config.toml
hidden_size = 96
norm = "rmsnorm"
attn_scale = 0.177
beta2 = 0.98
max_seq_len = 512
train_tokens = 159900000
max_steps = 4880
dataset = "wikipedia_en"
Each number is 128 + 24 x the weight over the matrix's rms, rounded and kept within 0 to 255. Layers, rows and columns count from 0. Numbers have three digits each.

# layer 4 MLP gate, 256x96, rms 0.128, rows 108-156, columns 0-95
068117110097112126116148093149145137145130109144119134110146161116174095123153115132191131106099118106140161119143153127119099106144136128121117124154124146084125087125127126163108169135098097098129117148142116122127170111152119126122165091137137172117148154104151116092094072108101082115
101159106186127141142093124096142143147111146154109100149112116179110107065152130174074122111138088116107090139105121118103166085133154097071118107162145149116105092125076154158115156103120147105155097116112131104104142101122157090168148117157130144178143188178072139122143134058108134133
130139181157163141131117132139151135144150131132128137102110145108143159107141170139122117159123133135180156123129120153092188118128072154154128129129153143111119115115114136149136164121107109112115104126097140128070143133140140106103139137137124155131118164117091146101109127126126127110
124108130126140112121111139104110141139131138097122111149086108119126101116126114163114147112136126129087116131138113126097153124123149121118157137151105131120111136074157147137123122136134130137111143122136121121127125126121122149122144107159121135128195090146141172167103147130128143139
183121089140162137136139178136147134130121120138093109133101168125131147136129129121061132099124155155109129128165153115139141154093142155120110147155118150126139117162129158131105127155119130108080142133150123117070120093166119132139209140105101137091159138138132143132129140154155127145
167164139116137131150137155179142155139109157141136127169106103124122066159108084117133113152098158154167141104133132129166120148106166098144120162146158116129144130154135107137141139151158113144114144157104105101156104119136100119134145145146116159155140107112116105155104122125148112076
170108157171158126126106124133105156162085136136102124102071139096154101111106140110122141119148152125091135096154127143164129152139141151152110084132097121086128120125107128133092098136151172150115096123126142109115156159121166161124096125071115112161154105153130142139145120141116115148
122144134144123153120102117088110139111114101105126107117164124195153132148157131152137128123110094130132105129135071110107155124140195139066135162140134124129191128135085154151119089104140147130169170138160148152143131120063149129110171124082087130127115153127092159118135147098116126085
134122146145098104105160126111135137129110150123065153115161142136130115125158109063118070117147158103074138109109132144183144086152157143097146143157113137123147137146150146124128118136097128107103129130109121107159123121125115122136167116123117120119106107092146103163126102100144125147
121168153124151150123135144142118158116114106106092127120111122130104077128117137115177126112123112108118164141120147113153129106149139132120128155109119103123098126093126136148131143174152093114140147127108115120134091122120112071113158154136109145133146134140129099099100113088085163140
073106075131109160137123095140118182167135115159076146111143132143106159136159123153127106130129127091131105138157124141085143153135133103090070120153131151124150127177141145105114171075101159129094134141118138139107126116146152121139141110118147200110148183139130125136096149150150117151
117082119127073121127139124159117146111089114165114121152128166157149140140142104121151163116113137102133119122107161105161132145146077072108106132150138137164149107101144108150141123111133117112099128161120136115123125075097127116111109136137152133156124148157105074119148109122150101084
140080108113110156125106121198151125134137099118141141125155114154112098111125121131128161127120120124145106124140114128118115125114118134102145151101135108124107137147108162152071134155154163149120153114128119166126122138134095106140145087145142174148149166154148130163118094173147128158
124131094143145074196114094139116160131094109156108086134119108125097086088155065125131137122115076128124110072141169163143147139180134089109122105130147114138146137108102120167106161095159104122150104134157111148152139123090120140154126106147089103109142166175125169144128120134116108105
133140135109176116169099098129128178107147108124128119088096106122126143110145138139093133122111112188084126113182101119171102158149131118144127118183117188145134140132135154101127136112119159158137117121175100143115135156109154123116125129159119138160135114144124150180126187124106136118
134156128146131112127160096132094127159163141158127115175135105149132137112110113125166088142148111124149114128136145112116136103113128114174133167152102080116138111138098152073111189113135120138134099155131156088138146103114179128146137143108118138129105165152100161104137118106152161183
151116138133123160157132119145126150151103177092153117147144070135139102131074129155146109163118150145135118124129103127143159143115118121118150148156150132153110108134136141153134116136091180109089179134157126127132128107122086129146129167125151115177148116117136169102110116139118118110
112146086145142148129152064135137156146125116135141096149135109127103076118162115145134153086070108108112126087121102120095166080099110134108125139123148135143137126140113149160125198162126130135121180128144154143118161129116098118115118156148155169146166159125123110154115104119120145151
121113106120138161175086152125101136147120152097132146089077123129130108093096085130115153100138117124131162117109114139116135159121105128135135161127139165137132176171093111134086122089120119139138125149123160126158131149099186147112139112110108127185115147113101167118123182118097146134
114189165125117110152130128075121101140115149138100093114093164127125119123142120112115156133131075131119102148147152174143148178142073148111125091166113096131119123140185103145138126160098128137112116127137144116115145143135142151126128123148107127157111121130125127142154178140164121148
072151115164124121166113126092090116098100135120145119110133104109139173109142109144147134097126150104074103140088103153117112134130177126090150149148127131139099125140130095060112091111140143123132113103144158189110094111176133146130163141161124147140096133123140106086135113113148145149
158146077087116094126162137131139131148158161146124126138101159137126100085162106109124163116119167087162116157086160115152119134183122130142143151131172076156158170095146139116095116154152153142117099115115177160125130129149116131165118120144109127156155124121132104150133148128123136148
096087097130097133104109149117147131113127097113140119135119117119134136136169136101084149119087114104097115109090115139127125145105136179096180104166083134079132137134081144134100155065123149126135118137122107154129106092105105118163101141142136140160151109104115141120136123117108110112
115128118132135142152125155116133152182098120157147146160145137117085091107082121175170128124124131145111130139121173135115129119121114099130121102140145129149131140143100157159150139129104137162122167112129115132167181141140139107131141137143110122117114150128098163126137147163107148147
144091132145082107186106074143134142136126124130139085120135117063128100102131135107119124122111140114116137134136133101118116141159069105110174158125093093143114116116129149147134161159146116158107124126113127141176134111094135136120136130141132151118139136123144134143124154122091099118
089120116158143129131111164161153161137106107099142114112125112142110121120108123119088150133128139106160119113119139114086117167174113115094144158123130157140145108137138138093133123093147152167145109145125149192118130101113116129150149130167106153127153121123111124122122126161147104127
116144113167148091137143128114137116138157144120147113091095127135140142130105111133129111121113151126150155094145140119110159099109129106107164069150127130174139131119115120129157125102143098145130086147121113148100140140130115143098142142125140112182145171133093129134127170158098149154
077130128062163143101116090106123176154143107116133155119179146178153140092139126110143094120107163121115157141133153158127136126152133115160090123104127115112118121131155068174159086140089141110112101151112126123131115097133146162149133120148102168100168175125111103079146146099103135099
146138081123148131103155164195159085161103182122110134163155127115113119107156089134146118139117184112088209159122127153104104077118157164175112144137169130150103125154121144115114154113074105106082173150198134134153129091137092108088132135162145127099157120092135132113119117138077130089
140139109130208112106101115126123168170110132119146166201141126155133172144108105138144155128121155144115145062117167133125143123136148132118119128156135115140140101098108131164137116079082145121108106118151116112160101148148101136124132137170097133108150141103092105093151117082157125089
095134117148143140112121136159105150130106151138126136107150151109147135143124143139119147070078109106139124121133117126112110108140129138136109072104132112086121126122104112132063113127121130114122097118177102117111145140102104145157122152128141130157156186171132117134106133112155120129
099120155153097185146111104146105135191114131122158091121128144160104165122074123108130137130143153133104145113132177149128139094121120168164174121146164125154112171124100124091103128110088152136104133190154101134139140136058166170148143113101094116126112147159104074127154136088131113093
097124099097154109156159150124177140102115155173129142126147143143157136131100101143152126164118113103121114101145153136158109116126169140121118138136107100079134113103100156153142090121080107135144141155113095139120125072168125088082179112082099165117139132173109108083113091102111101118
136115137154109156167136122114133193143107115132076090125110157127104099087108139139178115134104126099130136149137168155158162156148101134167110119200135166118105118129142103086148134120107140105086143139129172112142119116134130128170147100144106145118161137151114115110102140134141166159
106134102176116162130154138145127113088105168167172088143119136164092146132123131147170166125092126171099170085100145165126121131133171090099130106146146107084126141103090104139172091115087074147093194128107101137093097118116109141154126160126123128128103158105143175091137122155065176137
080098106141136155091121159118114185108149116081164145127150127116167119091143155118127109142106190116075179174125143094127127131108133168144126132128120136149094075142105132124152125140122186105092124166125105129199081131156112155211120104147146086112170117112146093102116064149117091121
126115135134145134140151129138138143102114098100155130077132098107093079110149137096093185126042115127137079110102116092121175144118160177130164137141159123109167146102119130096124127097124142100162150151110169175141104115120139152172120147160091172118130122145128123110085114085149107122
147094119132133130165174168124145123144148121138134095136121161211129131129121092125119147118152144121108148106126164104102135118143133178072151154167121157159171084165184146146091141118099091145110144136145102140114142126132157130107159119122125130115104122123101164132134152133164072132
154128115159169119206111141169143168107132166179086150136103135104091152119142146128115151097128138116132156110143138111132135139132096118090133122155135128134130100165113101151139180110129148159122125116163142115128138146134123133156120145148133109071200168120114157101125175174101126110
176145145089148123157140165140135132147167148165157125148132138134116126093145122185151122137134145144130154166096143121107149121133096135139136161153113146130131110128144166122100123155107127139136154117132129117142136112119113113119123171136116154164133153159094145110129170111154150092
108164127158112169126119103180178124148111137133128118176118114160152135160090127096112080138134155165144139119113115177165110153157126111119091173119133154155090103192136148152116084094098104134127134111137128108119143154136164148173138131214132128117146132140076132157135134158109140117
146151126119158121153133183131141143144100148117143095154135131107082106133129174100092165123119115106119104062130133126095134133151116152142120141149141133118181130118149137081122117137127142150131158105105133149100137125116144114143100153106129133146150125151152151159061081133136134095
128094170113133097130117178096117123185092120124112140156074125131099138108145105132141137168092089117121086106150166145105117117124169195113147135131141134094140125130150112161145151162134140108124118131100140136164140136099111111120185162128069097106097113127084153117099119107162146121
100113126115126177119142103153150125177124126121136114115139131127150110106122134108152161121087113131119153129133111128119159125138108180117150134172131120125126149120143145112122145143160138133109114129173161142095124116116146164141110093086138134121141157114122159109128136111088087141
079125119118154095145106126148135137163140128096100163114074111118096130104068165150118105101117127117120185122130132129135154163106178167102155111114109156125152103118122198140137117133148131153148152146150157135131105083107089076092144133131130136111125140136152148124122152165135151139
131141094154141161138134128128073134121108092124121125137140119138142175129136125117129159156102099128127111133133118112156143146173098153129073079129121133120118128141076114100090122121141122107112100126124185152131121123135130125163180156118139103120105126107132106101137108154099096133
083168129137149136121160088121162138170135124140118139114146130090148137133133107183168094137103118154131149122135168146129130148139145128105133129168146135116117111094153154117117100095114114148137091112143166108135155102080133131121095124136157128097099113123119116134102132113095136110
137123137153139152118108182107168139137141106138117130115086131116110152132123145117110119123128143162103168134163123123160169126151129092113159102135160141112096128135134115094127077116136137165097052156158140131116164138153125145120116078118140143171129100148103100122125115150087195117
140122104116163154141109134098134171123136148130110111102130165133154153094125126136103135106116113123134159091137119129151123134108138118071119132159140161162190144160133146145139107130148109169173140115141140138121154142144145142115169128094119159136153155136111137144151117137120151126
# layer 4 MLP up, 256x96, rms 0.118, rows 108-155, columns 0-95
137131103132144132103129118125143133122136093084140107110110092152102110096150147174086154116125178127088160115100110123097151150120146134140134085093136154130087151112146145132123127112096149125087139203120137143101104156132129111126128119147090113121099133114125095173117135147082137122
111143074060156109128139164107147122131110122137122156121177143164169122166146087147125164137091135161150142102080122148155165103143113129118100087164124089112147097168120122145124132130109128170160182112165155142095115137121113154097109147096132086112113122048107114062100118152131127105
065132145103131077159121104173147109112164135136105110133150118141136096149127137164106121122156116131152092119152144119111127117099119113107142092132148094136123132129141157101111098103137111106136159081131142108119139111124136126147113082138124120130141153139135155093153178156159120143
112139135138107143126133144169127143156116120120109158147131120141129119131104115176122137107156149160102099102094111114122110143132125091158182094127118141140122124105132171158155111142150133135099113081132113103097143114134151142132135159160148137158162126108129138131143117100110155130
177102095129115128120141144136111128112143074121117123102097170100126155144147101117118137098162104138201102157139139115117131128120156135125101129133110111186133151131134132086116166119138092110105157133133103087120154143125130161152124092104130126116142095131155095170145093127162113131
135138125137147093156140167132107163138120131143128103101169134078158114142091188126099122132132122131158155120132148134111137133120114076129109128130129081098154147127102102112106143119121119096110168111144144122130119073109113077102114096156126138136097137140130104142141124146167164096
165101142104134109148112115109104116153152110152155126148130096134097121120133141135138124153105152111094152104086139115126098133119149143186081108116145151098138139150164105156113110158114153141135158163134134142114119159122100147092112085107100089118084123112078087098107114099141124087
136160113132121140138126129150122124111134146137089103158169133111173130101146081113143107101098089130141169096108154092162104193146095132172165095134065087141114130107131129155147109150128126106131129086094111113062120110145122125171126151115156125092114140116145118131131119168113125135
099118138109137106153111092146126138150087096143152100092159119106168169135130133142123105127137134105139109109171125126140093158114134127131090151099128124120131105135093151081151160137138111171127113120114152114145130132089189159154129167091125140114166137139157108096151102151134109154
129129142098120114132107090112134144104141130166127125155133088115102177133121133124119144158132138107129128087090153131085144118149170096128134156134162113124118124144152133114096132113131111159143129103124142127095124140135175168124075091125109119113137086130113073129123119110138129159
080092163117128153098143100118123138134132106126118138124147125167121122102154118112143134150121182138152143134108107107091153151120151103153113139156126112125108152118129115141110125120122148162108167125137117156100106144103102136162087098104138159139090119112154110137135144131096103163
113155109134119098122104132134128133125131151099132140128161122079148141092114115147151094101112097124115141146148131133102119071087133128153118177121111122141095114119125152175130169090147112143200120120114105114135144130167096142139126154147140099132158088125159139144115156134099113118
128119141137116145162135141146105114108142167121119138108160160110113128181152105103122110110112141138118137108111120113089106124100129088116115127117146128127145128109113077162136149111122122145128183088097148138136149079111122120127148197127094130171138152176152121123127149123146135138
088133117113119157132114121118093157107105162130114132122185128144167140177138152144136160150094134125117149137111168113116120127120118121139176134122139119129167070106079131122116089126109133123123135137121132099133144171123130105135138149144113162069127135087125132109134125099186147113
127139113123111098132138095078067135125117136124151115124130135174186134155104130117102141128086146118082166116120132175134136131134138164136092120161124122121142155096085080131132149134060110124157127152111103127118117139104154088123111163135148091129148162126166161175093137118117088156
161103110099123122122134089144190123139147143123123126113144118122125094182151138125143082120118118114169114135105153172087134175093127144133145129143127097140144125091109111143147155096098120114118164120102082145165180155082129140117137093183132125134124121149121141112123161127137154143
098098131127127168154109148142147122120121083097148160149159138088150150123126128088110144158109140115088130140129110135155087136116148147098113162136129141092160120144098196119133085104109145155142123107145126165112083109119152117120189122092134149115106155098133145127114116172132143140
134137114123130141108138097115120141137117107104101087096137127153114105148108100171171155116113088144130172097134138146190141153120110095137137114138086126161092134104195080134161153146112131153145105098120164088088121153126109167153162122141160146140114124130157146105126133145093133094
091137159165169097106134137175136125143143128143082132085135103134109116110112111130138114085108092145135159170064169142114108142106107126159107105096127145103136207140101128149149153149153134121124142136096149084143139138136157139136115140130128122122137098086105118137113132097135135130
103158176135098166100134120106104163133133165116149127146100120167134112144157111124139109114153134135135126117118054119111156090083159129106142143102150158143139120108113166096113135160112110133135122110137159122133083153132151096103126153143152150126128143116132139158140118120087148183
141145149138130106103110169064177097172085163164103132114098175122141125119119114174105120106130133126102113092110130140141125176068114128117155117182132072129147123098126116188104108124138141131136133129097105129139132142156113124109129123138154097120108104118116150117144105119153105148
131104117157107136146111111116149104077111162125123116080055145188127122158137126132090163144145149109119133128142092146118132111145114142113116158116195155131091156125136155092104088133139138131136116121098114133130080134133140113090133071116104124136118156120156137140126101180128111184
106134137101116133166120164171134125140143143110101089148142106142159094095128138127095162111105107111110076109142113154130120173172176156123118154114156112136104151097131105119145114113124151099129117136151103149105101088150166113108127117124117131127192102111136089086146149084100135133
113098101127140150147139141143146127137130103126137113105106115128119138093149115086107152133150176135126146094123112135116112099101154129112153160139084099155145119168113110116126127120125119137083126132131130172091093105107147124143148145113120140125146154127087182144113121081114137148
134130128107101121137096086120074111113156119132125108143147123138083142135119100111115114107140131116137112129128129108094126112142101151136110145128168137139134066104111149177115159105132131099096158149129174158145170162131109098094114113151097140140150099142129133153118129122144172109
131084147102137161147161130129159110159122163133110157104146152104097117099150128138160151119125136109144143113109142144106141170086169135153111133134100136100127147146086172083113137127110154177075153165161138153109116120161141108154124134141150134160132134129143141132086112129096132127
143166132139127130123147143152122106109110097181135142149153136135097104113134135132126096141128133124096157142118149113106142117117140104172090105117145175124126111111167170138138154098112148178154128114127165089126134152131123118135072123132142109115116156150140138111134100085137110098
145127152130124120091153162162131141129121096118136109089125148105142117148193126160100119129110158100141124132148100097087153130185126129136109130093133145101135143130130140175096151123149138122107089148112152144109113187157069060166144164145113121078121130144164139103105126121125176136
088166131132137148140169111155116141130111138119132059121107121114102131118143150151100086130154153168074130140163123110156109197123120125145161142107123129114115111152150151171091097136136128098077134154097143114117153159181153149145179054149099122113118116135160101145153143160104111090
140143141130140176127160095103133130186147119121157118148155119123145141133169140144168173129110123127124152091122142097122165102115126135139146135169089106154114123082152104110100161107131078133067121137134139141130140162173161180100135122164137115147132126149103088122107159120125162156
124115165156166135155109167159098131138158163057144130114120161128105158115145162167112120135104150124123094138143116117111158137151144134102110098134163151133144124169126165109116140082149150120122084174155137133143109154132134092146116120102155145153094124162126160114119161119124132118
144113092139124155119108125117116112122109147150111120128153126121145126135146087102105135121091077114181135096115097167153172146160127142118108105180143108145128131100124194165106111130129095194135120121118141142129105119107126111124127143126105111078126204099132131136133125133155107081
136096109125124144110157115056161119119120131148121177121150148116094101160151131126095134155145157139123138045121179139145138105139111184141111107105110106153164117071101122095115148154148112110140115156108098152121076134150162091157120120149134154129089094118116169113107121116165151142
130155157133086109107128130106132137080137118140135134120113162141152134107149138095161106133126128115141118148106164135124137135114147131135120148145134139141090099116155091100158151161080117092111117080073138057136121147116162163139106133147116177111119093133148076127138135112173163139
099121098109148193141172114135120141121147138139197134141121181126099086155092166145172117156148180140080160119107174151144095131113156139148091061116172139073122091104089139112174166112115134123100144140123121130121103100107152109140163105127142125079122170138116166096118102133124139141
113137158139076179139157095125166128103125097165116086120121125139144121153113177115093135112140147124115123124142143123123139111150097134123132117154133139172106128150143125089143141163097118074142091121123147096091141144125138124117097096190119160110157148107139121121122130121122180171
159136074098099158123110102106098160098154098103126107133132133128085130177134097114111181149098118153145080148099124142131177125139140149082180157137132165133131116156097115079105148127132117108111151135116147156156143105160126091109148113133152123139165115101103094101134109091114141154
108148102083158138109186100145120174122145098147112151132095131102089092122129143135154109133158141144125119126135156124096124161157154124105155107153139130154094114101113097108136143103115167127120081149152157125084137112107177177143133089162135116116094144157100171161152160154139119105
121147088117125154107149121125095121126130109170117146077163136162149166178112141093145153138098089160154122104111122122098161107158134136100126121142102138139139150115129178145140129148162093167117178112176146145078091128106136132129133126145112094137116144106123112142129124108156128081
099158158136143098123115133152109130156098144095135150129161109135142152118112151098170121135154175140164134120153116116102135123108142138094127125135150106142132141154149123129148123125120113121143122151140111123121129126092096126148092094174105107091151133123124138131142117137070129129
106121078098109138141142126165123106112136122141075132138126138174098126144125155117127095082117179183111154161108106104117183114102101147132145130124134122155106109139103102140125131155132138107097125118206129133141107118143139125121159119162084162178131154148154109144141134147123167191
123097103141095131099152155160121137127113144105130135110104117149154101131155114133142134154160100134158097181135087166165197117158079096089133133134117120134120129155104153120091098088121114130113138179133113155147096148151148128151133099144125141126117146122128121129132127160102176147
146098143104124119091168161159107101082101108087126136088133116134165150152095128085137108120111151124200092155120106116155128160137140109155138162130134134125125142145093150132080167114132077119108158136099127146157137100122125129136145161147139151089125097081116149144121151118100106095
120131105155131101162139123128126155135132154119147131087125123107114112115132140139116154135144111117141069155131111159129131131136119119103140155117108154116157167154130148112104101145099104118122139127087175143166149109142162140167153102135123117133143171164155125135091130123132142161
094142134140113123135129083148115169140111126119129147137096116133146110158106110124146112100117121140146181106090088104152170099138070138107172125124107122170128169159127146121117149113176139121139126136106122129136148145089091155111109140143111188142149131122095127108121091121107166100
118137133119157141076165135076116100138161140139125132132103133144142126104138137092126130171115113137138095138163143116126116104129113132135152095135125140105122105138136127163129082165115125114117140135113119092147128172116149148128160130148117149124143105115102089104149106135166132163
177097109136145134141124133144091176109138102101160101128145108133133087149089135125083148147114099098149163097161133121098129123113102169132111124120095113136148164147120185134143109147157089139136162133147125106107138125104136150145152108100119104147096158134139134091121139124143080111
125118140116122105095161125131145099160124122077150133119115101136163083138115103076138124117157112159097133121110163129108110167112134127160114131089163127078085117116123130124086128126174122117095109121152112114118149088156120095133103155138161112126175125118157132092083113126146124122
# layer 4 MLP down (transposed), 256x96, rms 0.107, rows 108-155, columns 0-95
105099164105123135123127110121119122157119110153117079178116107159121138103173146112104090111133107106120137129144129132074153130108127146146082138116125134177103102184159087142094142142132117123134124173142121107138129107128106126154164087110130131153168130105111129128123116165183157148
127151114114139133128107146089131159113138164128151112126106127160119088095131097148109167079127131136148124138097124137102141173136115155134144101116116132133165111129060122149147134142179136065176071107133116205084088075128092089123125109164122130141124125154101145110097141126107114110
145136082104138134137153102166131135125136112118110089134141100125128148116131144174118145153131154126085106140122125138122121172090168100103142113142179133094097140133143185086155121091134135118099125139107135130155121112147140153158126082142165083139109140096118105125108138088129131148
124108144132131123128107113131099138119101109127115128105117142142133128192118153116112147133135121136112092132118076123129075121135130138096123128134141137120140138154139097122136137102136095123132116120087134119122167153140155128111108122129162142095119105120126125138221129136159117127
116122184144145129111115098116113144144153163148131118146099136101099146151138119113101147160139116171145111100133114125128121120108127078149134146088138102149080111133158113135128147096142130130125115141133108126136154174116150174120145120144105122124158120117120104125226124155096085126
130139141120122099144130131132129160089107168124137098124112098101098114144119134103087092129157157120141150144141132166146160072104143062089136151124139164145129111161142107131121117141125111094140154142135095110134107147091145123132154120146132128138122088146110085139151169107147136115
141144142138124128110152127134131163157135140145125101125134114103124124133147102144146150132088174128101132071137104144107170119103135132110146124105090106073174115114112112122105146101115167081146099134137170156092109219128079126105109109110122140153121122132139155120157167128110160110
114098150134106146117140136146116134158139093130128144125146140129144145110164129128170135102115126159130159131109099107129166100137142111128098150130129101113156148128110118165133133139128178108138115108137118125166129078131121126115135133122119086125167105123136165148039117141149135122
142156122115184120128141134134112142125118114114152129142106185114113077121094117140134156148148140123133115149126142121101135138139134118134099131126176161137144127093178092144138132127142071114137116124133125113103105110090147117164104121110099105145104127125104140163127085125088085126
103106129122179155183171111139148121151110155127110099126131104105127138113124122115120110141128138138145094110107117128145117112112114134118131123144144118112111152092122145094101110115122135125148151154132128145104152113138135137095154108172076111135151131106104141143074141170088137147
134110079112123129146125145161143094105141132131110158118146129133128144130139132132141073131160141123131143116130126144139094129143139096116089149109134137105128105142132148102152162147140050105139133177070133129138110105124112119103146139135133137139125148125110113127130126169141119095
139134154139108108101074146121124129201153156116134107112110137158158155126088118137141081113148126107092113108153113151177111120130156145130145158148130155090118130173164123121112134136120141168128119159106121145114136145111115132105124145154110096122113116161127121123114132139141117166
125161082131093130153143157174140101164140131123083149135178138142120145126127092158140143104103132127112160165098165122129095110175136106107146103126113106134118120114114133168128139118106129131146138147098100118112139136112109132153118154132111140112077157101106144149082124134127149165
108165170111063129165145118133138166087107119138130113125128095157111119123082131157126133130107118141095119122112127124121129131134132155114146144112131121127169130137097153110145161112114152094182098090127143152147126138144113119080114119179127138135119133118132158145145082156133120094
123115136162107155131143150127117169126118157116161138173161047127137108102129113105145137146105101135115141120118095071095089089138148110126125098150151149079174133084110143113126157105134155166129123130119159161166088109151139139097117127081113130116123182101124104107076117141136149110
117107130127158121095091148138133166097108132106109122097105122090129167161128106095117155097147096118131112120129147154126177176156105138116107122167157115137147098151113125129140088155115132081131105045120109177112129123151143155140124146135142121117173143124119141135119114118140147125
133105120145092111183110143141117105161133143091092153154151107148153146122095137138115125136067161074142157143163147124147107136138155120116151137168114117152153114128137147147128108145088086131118138163158120138146116102097145123167181139125125112113140142084152123124080148124115131128
125135168161091129141114094119132111127143128121165192152068148150139111115130134130136058131141069163110116127131093150103152142107106149116098118129114125085194109121114123157146138077126154126168130129160122134117132145111144134100158116138083149152119138142103113135097111176159120124
152153152098116129118114110120112154110142129075153137136158132083140134153136099131118155104125140143096160120103131099128117135142059108118100102158142122146130110086123080168147140121149141105138132126104130147145113163129116112134064103067136109141136094142186122176102166136128101148
113098120129149125191115141128145110126099146111158131149134131147147138101144117126125118140076147116141143165145160122120093117135089113132161150154105109129118124101116134151137155138163152131127151160141124137143120109099135164112150095149049125126123103155134120136071106129177133101
100124107117114125155127148144147093104115135076085085139127123127133131116137121128120165135148131087136140164156102142113111160095143114197129152162123143132118138102133117114122110139126135144100105079134179160132125097120157149144133170175098098135147149124163103150132164121148169134
103104126172138144143138127162132147120120155167131158148169124178140108156124135155135152090113091141141174131083111107124128137154148134127160126168093158105124073086110104157160134110126107130113122143161137084160153127125112152105129145119093102145137122112127097128049129102109126103
103112144161130106141150144135124096138131136161147117148131082124172135130166121146147165092130123092094137117128059149110131145136126163077133157112161102124115134114104116164166143137119143121136155123152096167070070140128141125105126134106165153131109126135126123098080108109152124147
143119151144189164178129148150149168104110125132116141135153143133129093133098153109129137143107134114160114125147110077098144157122136141148143140101142175132158143106119088118142134116144117193118136119148136131174150125146121116158116133102140109144128128186123101151091136144105144114
167109154125109077106101162144122120120137137137103095142090127126149173119122128109157106056119122171147131089124134105138118130121137133139157150117128142121154168141119105126147124126115081133095138150109089122086142136155137126117153148130126126133112116178139108162083130122130101150
098112099112109119168113131128126115109117108140141117115136125130116129120095109108127187129077161133120130152151111116128127135170135102123094111144126166148176160097130130107107169104113106185123122169105143139151119095142104140151181111107112128119159165147146124112044131139145127108
119155137082169150114075111153123163097131131132130126120095128126119136153142166128076147099157156141126117089099145131134109172150132137146091122136108155143118137130136129131110123176133125132094137082137135116126165131152131091165142112147117104119141123130128136117093125118126134130
132129094103119112181134146117119104119119107151093131153129082130112157124128151121138113149104139077182119137130170120123123116139120114114090134134133098175094125117112115108125116147114105131173182154117124074081091049133162156125105117162123165124093133178085121120152149145149122118
157146174133091147136141123117124162123143060138170186183127141144112122160119151124145159109119098140187120158131077139104174120094074155129103119142128129148101113123159139184130100111115180128146160093101153155145082131153109172119148146100090125112141098140091147128062122129114103122
157125147096153111141105146122156124120101101106107133107093119107173146121162154077140109121160116142157071197091126116119083112094124149142106121162132120146133107103144093158111135107134128123140140165164097135099154131132140138133173132128138147149106202152114129160161134130121179127
151144100080141139100144144117143120109131132121114138110119130101138152146159168091113162099094122092137088141126154150130144114138125130194121172147137108127142115130132155120131178156142148131058092147130118109119098097146159111149109106110137147171136141130127134117136144115112146086
103149170152135129177096143124138135143115101218116094146118131116116134159142173109152125171121126118140130095110121147076146130117154135129126154133157152147134109131177168166090129102140132107130125145112137102097136111099141091129199078129155092091122147111146134128144131107111120129
132110138103160137117139116092163151078154066124068096132103089109115103126118129122117117137165078090161128105094100170136146143130128113108140142059117139136110133131077120102134120119134123104147156119143170131101132091127122096187098146095114113130094116173150110135180120152130111110
130145148111142140090144135177108110077120144143130120134094124102171172134143153119127168143179131176124119150122070105126089132150141089155132122101134101134103106104095113126127135149103099123151125082135108132143159173119122120099076156140133112085107076090128141137131121147148113118
195124160136176135091124142158147146108114141125089174154167110142149118142143088103107094111088073087166069173149129112103145126145142127129164145124140129148128160171167135152133096149142118133140097135139166115146141145108125117116109096100171130144125097141124097159152106095139109150
140174125082131113112145114147124117124099085139143112127095154119103136116148137146116184079193119131158139118104130172105154148122151135126128110129157096123131152126148103133110125121125077145119120151133103122118141151143132079138134192060137146117121138120142096162118147137108153103
134154149106113163080100107144118098145150163155136176146143098162113155135132108118141149123086136153113140167101174141137143158152115143101125139166103129147089123157139134122109151094118112092113149141154147136111144140103150095074143088104139141126144165113155145121006152143120123156
159124111118195148121112082118122130106128132118127111097164126168090114155126148134149141112083129133143084146133099147108113157188128127182114074121097119133184161133134176141147127150149093102165132175131131145115084171185116115131118154138112147129155164111147113125116139130101184099
167145145129189147200123140129127168125137157135138146129116136142143119134141143078160149123119106159132140135118151106132145178137125112073139118131098191134118109146109085107139166117107133077116101111136105153152150105119115124141097102110109097087165137084111129112103136130117095165
137105116111135155111154132109128174140072119115139103133145120112114131119136113110129130158175146100103091161117142122139134112109155140127111102141160127129122127169144112133142102076133127142106166115158150157129136142154122120125135100143136092154111143139150140112103108126082173100
155119135122143106097147127109123143111106088115162138146130118085129153141121096151159119115117102117144129116102092109114149119134128121161142102128145121110148183132131158114118136123106175133178156122121149127172140116120146090095084118121138110128097116153122135152028122127125076077
162116110111135159110116115185148140098102120128181160154162124126123163076151124128132146136094124161109140115159105152104112148091142136087113127113169141140141118119127126121142093142125143106079139093114124114121129092141153107162153118140107101122113147125147160115077132145124110150
088135147103119123130136131168102115125116097144110101112121150099143133110115166147070150102110149122171079117125107121130079153135142127139157119151106140146128081089127110124149165125174114132149134106125107155113159099115148152186106130123145111098168085093141110134157115106146168107
142120098131126146144137131150094170141140158139116070132129116122132121130121115106114129164095131131133128136128127138130134108115156076083147117127133129109116149179119138132114146085132130162097135161113170163172143119125092112136166133125084084144104136166127128102079118095135123144
155129129122151129136109120156147121131133101113116117117127143097145132169131122123130079090188153119125091113151121130149115166149096122131138145125114153164108115111134127106167148113133115145100105117145124106150146113131144155183126114121127089084155149103140080147190141091117121124
135117148166115134151110143099163127129143124112119106156120152137161130126119124117139104143176155113117133093116119137128102111143148095165163122111117107154131130068134084123166129120093122127133101109149103113144149102127161119108127105127102142130122107152143133127192105108112172104
052153099121150157157159102104152104150103135126116133116152114186084104149121144172141086130120114122128124127128139160117112142133158119131150098110148140103102148113099151190134136166148123164121125162153174127137126108125126133133124126134145149136115112096150146142164146131123127118
148131132102182108143103188188141146170080157142140173124091119117112157118124171111090130110163146148131111130132104140155123119139129129113137157113145161161131134177146108135091127145092157148098139160109110145129131163122136101159133160110114124077129166123183123154130093115092157127